From a checkpoint of a small transformer trained on Wikipedia.
Size: 13 layers, width 256, 2 heads of 128, MLP 1024 ReLU, vocabulary 8192.
Training: a variant of SOAP for these matrices, 374M tokens, 5710 steps.
Each number is 500 + 50 x the weight over the matrix's rms, rounded and kept within 0 to 999. Layers, rows and columns count from 0. Numbers have three digits each.

# up: layer 6 MLP up, 1024x256, rms 0.181, rows 44-70, columns 0-255
# down: layer 6 MLP down (transposed), 1024x256, rms 0.236, rows 44-70, columns 0-255
up44:500531569549502412500525486505559446457446543468601533477548467576495481525507547528424407471464470625567489493501492491550541546480545521411498532490416541478541611522471510558498527535441571459496437562598582589528514470485470531496480491532554501519532484520466503508484559469427514457546447488586515412496552523473540550487464433521559500504450459488531523472479478473510572467562527514464482453555419494491506549556432455532472571448515520493585491509502442559433482525474539424517432473555461394483556500604506434512488589423551567499604508513493452433457544499521515560516574423496508478438607504547445487524520424502548492457536442516613601523497524531477476447525506509513518433497497518482524475578540416505434418497541526520488506469487456512450457510561506
down44:570584459476527491595429448435510489462414464433504560487499469587483488419419409482512489545537579457527528532500531574502563469484485471550488491473466501469506546501497472558507545565536449501509429509519500572485431523476515510503571519362449537523549451422573440407562495402479480439498530496436437511528534457566563562412601525499571447453486452528490467403490455539471555449543575512485542377505468440533522428504490467553436451535465467511477479474557472502493558546521539550498473558550502509489376455474501526469528551460509525477550417475464519495458497481541511449477423500498524514457467431448488597483501471404572543537493552559529452603529519550491465544486592530521479516510471413524547539361430483457546463517536453444457515501521529558502485427607526
up45:595570400529565532491459475463562509625514438444440514528523506517493396448347538504508430362548604460604499499477552498521536475498507474514477488560495459574520516422553466500512407591512475496520432543564515463493428593506508467518519462679529491503433567520497512402505555522517445539548515469542436478529505543522541446522491432530587530559446530530493447466540518464627441465504530582531436532442477550540531479503492597468491523369456487470396431550564450523440595473473504507496495510507498399451523417517544452472518481477516530435489552543570449520416622528558473481433479557499381403528403503527485494453517496483464588485497481377460533579531519513519600466485406406502622569503467489479466475500479393502508429579564554469512451563465569494462484487441519
down45:441500458491428497376502452436534491508556521591637541505493614451495573512419506330472448498478431490582582502568441499560436427561504489510558498519473430443491466475503487454569568515504420513543503440436483468414447613515443516498594428393484521462512582550466430477511453555458526507464520550534508541533551514547504475525517511456516474564498613474568416569494560586537605438391394477434600484496517533574512538442585483541429502508479457550542494478518495614518545447350420567564497411520497575535475474484489430417537632492630548434574515443387538519517504457560552461451564501533520426512523476453503455425420526463412495504540551501506546520586500494555453538508623548532474419533573579531507455584512551549474421589449446597571479530596477549516500440531401
up46:465521480506509446610484563528521422544572533475481491449490574468553491510522473483410514520542523472551437507497630424481431464498439452561586527419481527514520542538503559492476509456533472457588532534511598542457452573488501466547514495537485415573473616491541556541509508471538405580618456521536566483451505496541473537477531557512493438468498484434553547475440546472484442510503480512540424580527556452507506513485564495463443478530524551528477475466546392495531429603468559471490509560520473471470444531516479536587477517532424491438458525588481546533498560589602480471517489457588526455496519464496501635523458559578447423501418509446468454473450461431505475525593548480554515492569449509495492494496459461486522480542507618383592577477528499395440477522439465
down46:538511528465491583427482551514468512446494430550541473505492568515463464512425487482559591504383463422472523461536450548484498471469535516525476522546508630498488438417503499478522461523501557468492516454541379494565519460463517490500486527423552495460509421478525386478428465545483456425546529490541441576497464434496444444535496465457508549571568546589545506481533466514492500469449570424502552581509531498549535552472481554576517508545521473581462491550499495540466493438503449408589562434515481485443510521475571457461450493498595523492498527470484423489450474485499467514509495616485426597530476466543544464513545532477543558520588526505527507521503494503489464454545405517504390534478539481500435422489509592531499564432513489545467540593557511569494522456477539
up47:485538392527446474478451464501453540493431474440456550456490489591524559530500498556447587464541510471456502441471472521540562485483513567530479456517435505451538491485514533556363493508495483478531528498471567584461541531590480379496559496475484511466523437469502521498459505439518527535538505630487461513464503537503559508546456498602439542520441462538535454492434573431519495457468545535521419548579577521468549534541473624465554541394459463477496415478479512512434456558510435543440515476457503495534558462503521470493473476425596452465524433527482543470517530559489492473506437449460514503559515443468391531460571494514619479521509457531403536378597535534559526510392451532478541454542517491437521467546506516514485510415501501492546589456445459507490507537525466
down47:480500560529547537609526595486483464491473499530506498508474504510528481553513545552481451539640538530506486512468509461444541512419457602426493518487519573469524479478574455434536502487521528495512603512458415444566403508483491479457482445548487537493514488572430382421455471476573522464506497511476677531517542475572511370475578481417529405504415592517450494535452517514596561462524537427497512512445489453504500472613467553475489427516538356417514461507573430615419557467422509474417549512503536527557583439448448436572464462580504433515476473525446491514458393439448506446517472620541450549478519476483526509481551588432365560441448429510480468514493444496422523486526591451605445499523473557474581458512439539564437484509532527641547473532435446548444554518581439
up48:426390504440434348476455457509524525572568394487454504591505397483504508553439350540364587509480374540456495591478442496459625584570523496514536600568395529558432404429467490527600591586448471495462471566556375513559508552436537548606473530482477539391522420505475434435358520589435568348435506461550587481431476516348500572547583504434502458512457546609519568469485644407467462476514507531484513519513521531468484407534544559462472516429485506595597665559441560434586522492449598555492507451337473632510457594547558448451514637454582444470501555524417586468560499511338546515546456518596439368422521483463460457469493487557550516551549548480579553535529493416429547492498461520486466502646470596586418396565457415527539570503472462482459512523420552489517593568537565
down48:490504507480538442661492499386493504530459510416462524531553442524371479509441432461468464406388438512452333571592519435420516423453425404448464420472553504499395488370494399555593372590500537506338584512474401449459394526514591523524495484527595470421548485538554538572471441680466527422497430511558611482480512478289403483526448635542482517542527558459488575445520468482429598549448561626521562488456588501488397501630529496524464500478506507553538615489455508461440501354516553536596521550536344451603489645427488457471378512410638507530501570584596436608632565430491494414558515427565428469391452416541548510504606534467514576512453446502520608515444622584562546413430423489511508418545478562547493507469492517597488425518582546537553398580403514588454438538511418
up49:541484514505555502438481572478455458430542507510525478423513541532466564475500389532390483530547467549579574454416434488419522556483495584483529445598469503506499432460608538447536396458483537470515419431613541467575495490475448374501387481449438471530500539447424522475486552561502455570538513551572452494509475457507451398514528547538491487589503500522429438448524468494478616451468370568528493502476450406498576498523558523562518483558555547483585492446522460531571557560492410442462521499445516516497530541530452465549570442455538482483639539594511537519484470468591540535583552522406394420476510531506515581486513558519505559467505575417580456528556458478527612456517467507476515479522477558534398480438521537542599461530351512518530553505478442539533500497503497
down49:485491464559460509460452503552473372455447435500481369485588541499553600543466418372570484611545473547460587431434551585521538540488532447486488549546555517548544546539538498514493457534568503539523441521533537543461430476472438464426531453464483559439484495509457463550516483517464458516505491516485545519550458497514490453652505466416501477592568380493483528479467430530455529461439470412611476519523595515539506426467476485443462499503488463585506468361508563473493498529657546532391501496506465546581448559499508416383538527495488477470473446517409589436421490425634510507556599440543439582506589493528548591546497414612486511448482490551479623540566463532504539577488573504543464542441445522427515423491542525454451482512506509415532503510541501653555508485496556
up50:496430482502422507526520548482531498519445447419518482503424530526538526512532475511445445548550533535562573495423531424579508412502432463442492496505500519562534552519502587453469474489479520495531507493568614543573547544403504456562509465485551554487488483503484554529491488531509432467461467514509500468551479643501555454521548527476522456615392583442431539489482487462520448524483486445525491482432501621521517528503538581473575687517462442480561464527556555611423517430528493403577425518410485472521524379518507515580452446535537458568545505475498495382507582407512494544527409562447556527441512429457409479513531520502518429490564416456501555541536555494499425508429461457460509531482518514523404530457533441623512462533558424468541457516585422626574503533471500
down50:535510443525461486582511454510544484547511463485517473553398465447529448561537447534549554421569474403416440463582455451506436510495581522584503451404571457498523476569453559489499517495490464473492526481418382437523461476545531501449552536477511458560496526512466517499438550538468498473432522487568558519462532460556526483528427505556438509363487439474615510543487520530552509571552458594390540595529541438468489486536519559513494504423418541519526507478521584444531492568533522551445544535565565582504528589348412467538512542517436498417446520447512492557548497578516528523518528504539442446394521502437541551457463472582493516520456531480544468456557507495562494555478531527549521490480508473491523481576504445534443549453449493482509584494510487374406556426504538
up51:492514516372515482472453524509523418411430487540501487501499526535425543479530596583467485457498498560488470464520524477396592510481557508529580472532587608465472408451490474457478594539497532458554527483547434481517529513473491490497508586500644565492583515495460501463574516558496496395581541518479480541569598563373471474563524418541382584511473530505505481527353541537547485628445582552435483465527491490526496450469574499480456412522490491538479452518593582543459505530489505560501499455544501527496409566487473517542591437438466509503500548414471557583500492535459520435445539506535442441528532476471495515402550576485597482482454464461551548569547485465524398524415460588410377573565479494416447483484558464485422426462491561486543510487492479435479460448536514
down51:530506567535501482429513479561483522541568420500402500537534467465488507502501484438506559464474547476380485520364564506551481492476432551516409492469478524479494527570525509618472422532506506535507529447475479505464516435624585428623485468518470380518515477437458502506508489386471368521576422517549458549568418449494510508509444494501546498486556482543444564495532515477494495529512612473546515453490491496504468591424451524484503478529428447549516435498505483405494493464542624502401532497458460532470542504514524504491514520586539450488478579542569509478536528402586547472607526537483476524500479517492412519513454385476487543428448423506488547508458448512493499503513454485494547463442478514532469528538484494538493470532588554494546517513514435615522536498435468
up52:470542365566504408483498462446464480539551487465487494557410552525568416638444563523503580501566562469518495439620492463493426492431571476555490446444400457458575461549448513395409532384461511493657624431481518578459499498489485439600502462582520499492517558510509387481467535591468514525528527543526522401539592451568583554533565502512491432473463565503461491519465396507540544458536410417463493487462552527466424546564550535522454573387486561583415502614502515541456534543548542570584467449501487508403581537475514507483481497524530508546496559531545555414419416541415425518556511536580430480472494462527526522490516500502513510409370528499499390443475538454548447593414527507477528464481540522454443560458457479474563446508478406530556444510441498505461537417498445
down52:547496555519476541509473541462551501479499489567563502573469567506482593423467477513467379524565521451461480520597506545399473543494529505455511524471464482444450463460528487504607513505605470620624481504472509440550508432572496447476606471492509602469488450492545480541471462489583486513494471519559534500477405499475471416541480502520508560589499453435450482452487441414482531490425598544534482543527478520420459479512472487452452447533503419515511409536451507502470436450583497541487526584592481531508465515468494456480445472550611509508466503536469432572546535521543532470521495517554493496552462404569472378529498473536494542539565494537453556477513547549389491546502529524582510552573524466531532412493516509544470509441588483479482534500493470592460460526470524
up53:590482516473486467469558422521597447579483466543561490461594539528520517519512572453461525381526489522524415490423480485521602575505565536520434474410460576415574440450574544497480564569429474466555445601497494500504515488520466446607442572532648409474468506458495490538517531380439391518470485506498477501515359375521531541449496583557484456568561590505614470593507534506435541476455640487574480455477505565531560514539532446414436372474459440476514449538460445491454594564400530386431503482417468471478482518512568582468516549550457529396518530527482393557472518539493552541424581510449502515540557471497490485437470515426477500462441568462472499577477466483436373521549505474501516590521431516543480559509439470563404480563671564530533450512366592486412571448492453
down53:482526437429537525546543415539477517579434587444558486441494510429504572422469430489439550486460424508571509623457488466495608579518469425546507529535478478478500486526376488423569339370388471534534533559512433437519539477538498545489591536503543490558590535506457464489468453534567536594453560500457587497436536505605523402411584478568484446545412426381583465521459583465401474412477508492505510457480534544445493501493574555449512527451442395502550497575557536480546600494413381493605516443539492522499473385551478388465523531470635605438467435478396533494542577458518519553543485488481425380536430454504494468515490543446468357504445476564493474558554512349485537496497454574508597431404652506463484426621458448475418502530464426558595610482481520490517534442513528
up54:476584507512502488490521520548543489436526515513495484502494515423533552550583399454411480470509574534566488477523525469519427530401529494455569495512483452548492557510491488518472521435499492520472479511563397643521568503433503500598485438448565463515587349457470551471449550520515462454471497602478517511514479468487410564517460632555499435488421420464529531437521513466507467507611490385522531462482363499474583518462489483510516474500549511511582488449510525465527598488442509495511420523551393509513374455393491456484481511497463503509499530533531518493521499507469458546490514492496546420477530471512545456466476498474516502509457541510566408580477478531506506584502526505427494522464484465474529567503535482436456426507542545474448479497431429432426512506515536
down54:507455502535517533531528483562442576488537498549498500499584530479424477465512531641561573489451472484405532474477442527611443607594483568564429538518542522542492535501585465569491505533516573512618484458488574451571479576531499409470540449530537571492447471517450477439513444498540485461486525530537421460527505483603465473475541545572587502506466621504551421503463445566444423531522491519491534504483444562435472508556459493462568594526537487467537531483504506411540479400531520481514423516459482512506561563533508522524454510454520460501592550563497501530498490436498463457544454442454494499509540448498547544446614493541563486465494604499537576458572467510461521437552453530519561434531423464577433524538467561499507478477398562611549478536471445465490530529438550
up55:395489399443454503508439418499468421440391513488541424555457395535464536477549522453548504513550500415425466418414539484495468569513459469482562446463453521459503448585528538625442551516539513498477538531575515565557490485480493437485427572538416500566516536522610493509559507409412524455623569567510496461505478491462575396439442491480512533529526519470469510513464544462422447520488505484481549459541415557473462517446552502489467522495494508494549591509504494393571434511395452503498458414443464518515470480511450491494507532526485448500497451609531512453462506491462416525580452483436523450440428448585500472448504586510440421531481504544446450404573509498480556524495480502563435553510487487507524437506510480550436530537511555466508510541514486576556543492389495
down55:467556549462489540540414508549475557497514400484529490500554537501442530386483494453453502480550569402492509516580528569547538485444394478514489509539524436470406503600477445426447482432497490530523546554436548410463547479477492524444525559467539465467476452519486453412425512533463523442453517563515509512546491445508463570460463466446460548499409470553551512450536504524506570476553430484511474484449427477452428571452555519458513541470486496471536503411531552419531537495512554594465465481479444529460471492497421412438449462525560539472488568530424481503552467366512491439558528486479532480508502481427558512548605443459481497443472491487491552566498485477427547490552464491515420490513556538467514465471493515501544523490452383482497509497596544546583508518477535
up56:578493571486471450481493472525487505487602511521535494455586542477571510496445487502577476479576460514531562534394682570515428528515513467507564514470473565548535437460456441457469505425450549485478473565474554566412495492473484667489467502490455356447603514436552513434505506483471550448472578555574533387357555375560446551520519453489539477508418496540502476617525543624488460425505454512463564410563492459539457533458473584478579503442392526507585498544463547435523599513495490437499555549377449573507481419538507549548465487502426466494476466487452572414451440472574503550523495458493462538433518413457366529632566407492533454482523500478412484449487458510530513467600404525530459456468507496534430534565526587457418493446621496619443431523396546542555595517554511
down56:606428503600478481479588422508532580448433534536506429398490396434596434478479588439578443497497510532464428496490572482515446509521531463442564394469440616537428466514476458480488467444563465483451411415499485575463436443547524497459439479607603414525482528537662521511523406641489591525511447508562538538463564485471609524526500527542451514479445554517539424562514472408514482538532480579429547519596516513513546537501552571472491578451464596573549524515586415589442437450400467583483521432491493481605440459476406454478515527583422513535569469605441570400524449420535505689556551498417488574542472482448471527467461562451598470572517575449461552460499422457501541342519396486514485549528450515524492513594532525556373508538486392603378525465535598499449592449498455
up57:486576577487443514535533516447565453609488406458517524454485497566519519535553538494566457458572506590552435491541564463479407514466462531503563584460443601487417501569556515492589503523583529551580519523570418417518515524527491473503587397512460557526485491534553486580431483504451531468382503527374531518491539549472540511465554461490448478430504523484430465497543594458518496551462476514464520559489420584491504473501440475501554533579439500515499363535476459482526476458574562480496382561462549536505505645534530502525496514590515490442470528475521425494491496499548528470400500529496496414425460543473595580467464477479526496489506495504515485465463402452588587534525513517434534446521559544526513522553495488506448482542542506514615587500582454507448462485584490
down57:458437520553419420457492508458511430506477606480342490492533360445531413498532373433453482524438573540487516519442462453352522551459428427468553435581511484520488544454420507481521540472566524455422497565445466560516498443477520495513452498393481519444652520581544452489508449534501544486524476477371509539520449487424498490413563508432519469461568501471537393513443467494444433556462519458459436433520471580535459482529431541549483553499531477376688429558468557533489462471525490551449465526413573493521482446525488490453511402637567527487525487453479512522492519380532516520492548481549485504499586542486447564522444515413487540484498466398428477469532466552478436507437438423539427539462482463569548569478451512504377466408555431523555559496545481594474506484505481
up58:501441467550533508461476519473411549522578521474403509543447468449510493497503561521587489463526540596521566507460449537447457473552441413331525513496490539435448563507529544439448549578546512469358528552408485450449497490451524526546444507562521525526544518559494401514510480557474566495492524592425451441460566528396468418472417514443466423509479570506494478528573495508460419497470585465447497500504564508551493460488443572595594539587569451452466457502446559609473419456435434459491424484493552421510499549484531553539412571505496451564490497531544493482511552491581467521452424523428507533492459486509440457500512470416472385506475480466521468480513408425518455510538535501477479513523544548576474452502450507538517471528452511504501465535431501532509435382432522
down58:465470545425447498420402460505482523493558511484538474491518463434368554538444529511435424492455503585551561504462521512572518453566468453495554501595472496421451505416483578458478501528573475466498439490421448486524454451458530437509421525512435569486451512472499500522433516457535537472536538490532570474491530614440523507549451470472480461515435560463533493477484499494521541475538519480520373586581572578464476523522531511465556471486495574454447463531535490499475507557545449430564527440552451500478496435472458471443489445560541408538454490475483539585497484466536521447479533485472480655520474544576536488423444567459516383422515548457465413479546463472579448472465464432395500515452489529525566598525443470491508475499412484432519459427459476535446534589546521
up59:555414543408492377559502505524531463518577470475514541502476496511417478453454468461451506450466492475534566526485439536503489473455556589548478482498538537542452552496448512474519490497485555535454417531518506513422476497470461458518506463478447518607461454537480502545482443470567461435505503504426481449463459478481453432583556483352483447429528466489467545428519502401573486487457544407485468521419485472538485516349501487392497555473509505505552448498470509497500478491508484433402570488482552474469562496521526512565437534507485457498391585508525568517488497471483511433580433571501531533473524461465600493436547492510516502470533493479519417474560556497574486435510520442498386522469569534559516452599484565538470389525499490511548495481482539561487539484497488
down59:336472462492480542500504473428537566474544427421542533558613453495512547489550476502549480537496532426521423474519485394433425457504578489527485542523481459517534534392454461510574510539529513493457490532552620480462514623493470521412588419497430439518433530430515520470482516424526386417482553508442470492489488531547382542500415553451475421547461568485483481495556521550487629604464523509537601488458467447513446533539507488478519500556640527492452498436491478570426542520438538525458489483425478438476521523469417524552548495544532521488602468483487412423579482511526443490495444561475510543430505539524417424569491565474525476457523518509456604536567520563587419533558555531482547474538487452496512540444519486544521526553509548542453540516467482499500465449529508
up60:499482421502556443443496526461610449538505525555571589487469476527507516534487521488475541498532492473400489555507483454532502494556550552499420479541488536504539501504398566475443535411546532524419433488535461471505524483420528433537582459614455460590515591523427484514467549415532567441541556503504530531437456426576513475447433559526614497600444541455509489517602513476435395481457676526528472474336457513522540536572456460487466502464478499503432491538560509527590476481510549603432461547404488515554483538539541452500544452473503526520530549511513501488508467578444547409476599473486447583570524510496535574472447560495526457471456548556396571596452524452564462496530504552506472473515415504501460509442555427492576511545609447497436488542408452549486483527475424
down60:510483572441541425449459525510567520468478596535448516558501439557597509483410566521496442536596579568547478577548529487500433538494520514496474445467576583518510450479520499542511523497564391482548477483522499514536411510470437499446468472527514608448493491548526494577530491477540613576443536560518445471523463438510416523544443546490547487484512569445513489479490512575479521561501526466523497482558562493476444457419535536561465428409530423464587512436502530472535412506441420575415389452542552513516492514502550509443485522483456545572490485434420485538506439559490433494564499490482496456562567452476439483409494510506499496555527503529451569435554479579590588514538558530550462430539420521450559488464525495417474505421530463498489487516539456579438577526456466
up61:465527444541475506501477489443539520464501435498537554521499540525557523524495541518491483464494503570498534507418508572571479497502530492552531501488452437512554429560425535525517531495466465417455545467448454535580470545515443477458550475497509490466448540556478483585511583439494466487484421551474547474524471559482449475437469453451434496489440509387528351326523532470476544474493534486433521505503467443518546623429599475557539534474381504555527472478429489543489584508493572457495491429515461458512509571438487551506534514507449418516585479656540604462522436555512542469516501506473581442461599541596455434533362441402523523542580431537491505589546475573562561471525548401488546468571482433474489481501416468525515478544470439488543499480529476478518485481462505
down61:437520537470515523562501521446532489457517458539457559448585480527453477483527438508539585500470433556511526457457590401528557470473402514539519522483546478485451580515479619445412546413561535517451512505504510565510437506440461526557490451431564498559460493556553529462539492492489520605575532521478519424428587576483502527561535522475554474516543439468503537520474449475513481529562459473551617461499539576512511520510526486535478532549522496427498512447448455536434601398506486431517545419512398485565552407608480416484537475421514504468553417542447516435417538517503504461569521524485430550500578600499460460507568478520539405493503505534489501537480523489461496561575460434488520542505548537430473452477427462539509564378540561468537423487469389442500495495487429
up62:548488456574483570466508494504464436453482505467493553491472619474403447495528423566498506479515502536499522481428388494503470439520487594476541564591499474493563562459523490397560465434418508538456459525479522482571569467476503534543452528488495439504517462486502404487492502517554510544502436543477471433522540564468421367515461373456506570496584481500451533549496470397471446508543466481507446513478430475572476509428463446487418403464448478587413579617592491556496614474365370444562525617416477557547505522504456501550474483476501513578510481587485479420498418580546530470445433487387626551497488487493422400557435454491473466533543519532426448503396472548563491483500527407518571433498550496556540435578475496539558480554432531527478550468481457521512504445537474
down62:520543462439550553541419499522402579509453520443519491493518449516464553397436501486554544438525544535427441570466474559487491406535497537488502574453494478512490516546492505552594525505417512543542436503511621399562509497516402500438515443522503533544439495474428554459451381432588491528493429472384363497513470566513438530525410560428508502551488486508524485431535593490523527573392547582516550594520507479557476486503637525492502492503547505451529495546549511443496439494492462385570594474424450504534520501482439508483498600497498505532609505576487387484533405549514495428539562435478484443499434452505398509465473468392440443497530542591482505506518492492494478521601458515399528517560480411509481462488550539561585445472456466511487537458516489550492525529493550
up63:441480591543484528541433502556438576570404468508423498537497462428422548546587450515491600489500494539552504517574498464504550532526419515533468562549385519364518385501457521512549575537549541477570532515394440548497465518488513537515502459467400462466580472457541436416520491598511525413521484491492576549532451475581517525449447580505586549561533570502528413526499632529483443477434411581506493634480413590585540465572574533549460493399404569548476635552515484499543483428552477563573515463478529450537440524414635529556532509561462525488557488566522455456552516506580532534440448495503440481492433522512560550485545492569489524476559485598467494477430468476634490608512530511477533478540458601563522539549525525539520563640464487412412494497489493514527517512569565
down63:489580536587604418517505476425333523462514540482542563492549486482483472514406506557473495568446563490471401516538483454540580413501506413550394397462452444457462474510534497544488484501443525612497558557513509550530565491455421545499542531606408462438426527454388460473451550582516476458522500491507452409498496571451478620578448605586483455576497409451496470426464524480493465538527477482468531470524525394487501465496496497377498496475536579475411521523480542524504514399469515522475411554492486490550426438449573523524569458504596594535503551534509395588562488457415545434512529460540500539537459459552417371494627500436568595434503516423516543487458476483594576503478504561519540486436508505448500483520518508569554487472578500467441564407423528582428509507422461
up64:558481537469478459492459520546454462537567521485560463545505506414544551516380474460504517465466482571474554510591505507531532461482464470475537520545551393513474496421399542473433453495508498465542517492499565491475544548566469498512496424526538490452569502468596465525606471452430568476440489565470456433514500517448499484528451514499464662534480526514369391552467490424477468527471485433402513576477539438476459418562466555418534535499531552528522438513497535458473479424493472521538510527547534529485541479574642625464547542522550387460434545529494521416472475567539423488525463501491579482569477544578489521513545477530493579449513553505559526562461433550387536530574444498433474504479565441549419399543502566537510459511578544437546488488451529540503446489582497
down64:483419493510514558526420520483563562443488469583486480581556530549480448528437574464446389564482470490520465408448543564459482570437403518510495432524402500416505468525645471465382497505496461519512531544553477490483489519449469504595490494390513460470480470485504496519467444527482589586533508461415517513537522396542373637454461516527509494517440400496525485545506455463539517476519573475440500505515555478467535486526511435486493510484518598434554520515520532535548592477577545534485490412510389505477492552555464552527570565508499637516565556486513469482463552576566455461546429517445560413416516519453531485466590517477542533546386526451475475545507476392505505500506451403590443569477546498497497522456445475618522496468498554482479475426573508544564530561454551
up65:477626458579455452497454568476492452432543415428540489430520459584512515530485502541460525460408513407380620439485537480448562554484477547597398563442514474590431556524509486583503538488464560420557373529457538452536474453469451566587536496489514500454607494481491682437558489468453464491573471469476477436548502455467524481431461462557478476445520389499423511556467500456492549543592565578517484403501552508529349515445479567487526405590427512508508459600567456533450436501474555529415510555490523440478466483492440570490598532402538572517546496460503419421488392428487563494470522485332486504466499592421535383445503593512508472523440534458515516542529506481466538572491525628474532489577446477409516563522549471531490483402439452548516570460544510488590453449539582
down65:467547501592478454489421491611490554559642398454576474475528509462467463495458514405484566478446440506485437481552468530505520477588590414518493527551502479465436524469445504518512452449466534509530512466501515489474456521511465540476561448484495552432517500418509444402560467554559429441493476519610595449532451509573499374532539485514551418538448430495564539560426497516502614514517570497533439579531585458539552563569522493474616544463523354553522445406588452569424567533572487567602464448557460517496564489477461527491448542613602368554613450500406513505550666469599520534531425516495524632487434517518559512471456463413515453443478490504418458465489607439496504532503615518555473493431590545548439461564545579463472423513492506494503454512525394472405568501532498
up66:532439530421466515570437517488430403464434479491484548488465536576471488490492450542497481421481489483488539485502540547555487539513581547487506496464484511450517490490608544426467646553475545456511562471454434533484483553417499486496495538545417483420464426508548455551490555508488429533498518505604567547494439526492487518544538493473512467587500465530451606551607539419570464449396495567530471495453535464390487490494524529541501552459600484595487530575546505537466470446521427445436514584503531502493450542447458550518529583526520513456525462418444461518592541589512485482567573470434429559556488489488437526481477462529467547536483484523499520532480513499504501576564402498460476531538470518522467507508570465556535472437552500421559463514424512513496470580433584
down66:478476488504460490562498488476483539513523583535505610476468552535500575479443485532436530514512493429453455564493477576435450489547530511473439372598486489545513548433527485475489496541512520556530453444514467527406546476479464394523466504413491551598551540577560512514464514476597546476481551521477539458494539379520454443520530489465549431482502460443507407476527435494409528505515453520454475465404464460517560498520446409416563525495541503412562459493424508495571539562485530464556515418409526411549521507622562514434503566499527548418490522525593544389582509467536529500550551573452445567561357502467398462413465419490518516548570588433479494480494455490503449475505483559553438502498468506469543476451499470532550546460543525502507435496529370514516522526449429
up67:444548401462532608531474517485570465550506540536517620439432520442466441545511439553492376534577537415531459495554516485473629511424608512431470500554538484493460543511560561517499497484466522571399522440493536567549474517486594493596507521458569490469634435494486531499506404443482470495492473514437451496534525487508498489579462527527509529535405602495548552485484496546457487554472457462474553387561486491404582441444542454392473517522450558533427432473510513606574406520412435470418518477457437518537479483488480523545493523558487490529588497451540533497573424521494525493428409575512493412403466594542600441430424432451508553493452493518399436514502500480498515446534491513468447496361468490398500477508468453527453514497435507536466479458427502537479584550492457
down67:517517439657525551513460515558501473491442614423575479530468547530448411504435524452555546465516516501444514440491565538539514478506481468506575517496496547485422480507448554487540434374385581531504508522622499566569452511537484513487497473501511564542408490503530434514501487629477600558426434508494480475489431514552458514530442516481474587486421480463438474465462558540505447471488593526570508524601585454542461517477492535526526496570564474485420532491483465535472514418567535445421620539515581513499629506582533523544457436508505488509387592487448524464474487489517503492462590520464454488437527556495606471600536539409526499560474555572511428520574549563467483498506507510607531578508564537539573507527567538548560476481559545538530547515480460412363568565416511
up68:511514537457536497462513494378537503500587511444502513461489578585501488499454376481522464459482498606482547510447521528497577563531488476450461503515512509546498455496486579470478382549416434478586586598564583500464523531421437454497521537465590450556606551462418430549548614441512498587542473458516511488507489444369494376442533531490474470498464509572510466434503457500523470476446554429503538444451505432571563547471447426528570479535486461457490486546515405495462359319531472499418496481499429440533536550445546571505552421442474522571464601448480485485441543517558631552443473507368561586523511486537537526536464602532596521483403540387499544502517506459501565409590550417473512561473566483563504514476374463402514489594492467502503500602523477526434470423505531
down68:483430519492470511428519463500574554439470432472435489548419520525413452525504462501514532560527535536533451483481540568535556529490504476506454433425444565450462461595551467533501481467444565574486435515483497478543421461441557428475433387553428527446456474461466564481440523501446488519506476504557557405483366485408478537497503494430572602629528551565522593513575484492507502514465539394466530464508520568531552489491535495420612478587512472513530498489504495446453528485534601504524495544459442481540559506496573441567503498466547471544512491578563410490518466584594568559454460513480553601502502495611531509611497513456585431527460439455490611468455467491437560463532398467476501488437524526553448486421474585535447512585376505432601488555481481537518459397497513
up69:553542439466510481536545516521546504601580402464510460480545494429498609492539436501538542482485484439504472524469531452490441493484494454532451539478460520521549449520433491439577471521487523551536573489440457489489485417561507519514511514511465492475544385416512623566634537428502491452521537564447483487490486513583475514560535469574453508542468460481525504513495468481505576512415582619472454442491530516617556534531541523472525555465476492497438459510473490481455448465467496439498501456484496471495501492506530482617541617595500500435441436463549458464568445516481482506481517461488505552501473359533431653522581523447557482505447530465453488515484527484463474516509510441533540475527471542431474520521477409444510517479505529456578495524425407489494500529529455
down69:396575530515468493436506528426497503469452429535561436415457535514508398593522554512537487446458498536456425629507473445587512390491460523508470484555416456465434478482541538444547506571527530459498513538558476533351517454448500442475471517518539558525582519503410500450556483476484509448524482584503422493538409431368460568533541531432507521479496450490557431576467510494499550437495483483501484491446430545388531457567553553576484485457514503500412581551401477579432502477431597478502521506542517540484521486494412472501487533525562523514589452566518457479541576488519528582375485485389640482511478491572525480433488487451436473536557505563490580489466561462496438488597577513454438517536481407483581508497551398472564481451450490592528508577483466581574499546430479
up70:453543502576505497476539491560473498556445489584495540385540529576461479471561352567500540601475539561454489535529493465460524492530516556550502467525487384493461450508503655495517467532529503539479470517421548437471570450461586423549516462495527491462565565473637556457491502454533403564522511591450568470423548471557452462528442448463560374427512564539494443532474505498482517531439553563549464649546492431566502497521439521523413503465519501502457464425468520497448509519499503538550487624495494467467497464504600538569507502476513542466466515528476432484524526517541532540549519570459521567546557399449507539536525552537473519465528519485574478533437471464583514510463524511486611569573534528460543393509437490490492504455499576437537524562555440560382520444486544
down70:481497503458514401526483534484516451456451533417473452549464462469492604568438482505530452496541482551440431535485462482529533572580465592387581549522402416511496480590531476541481440518478479473459521550536566565518494440456612473487544604488373447419549495476471505501591484511532502499569487567640444491456518466492537548388508453473524545490479398477448519581506545499436536632495554618528495513512403455437451516549604400507609473502542522519523515480468440483555530388523504472534508522492450531624538458402586540595438492491483613465476539499538473597473570565566479482461533491520441491514464456496526519441548540502542511515445467508478427541513436453447486469458522454455470435517485553555531562527462478545448443477451509557507431472523480573490533462522501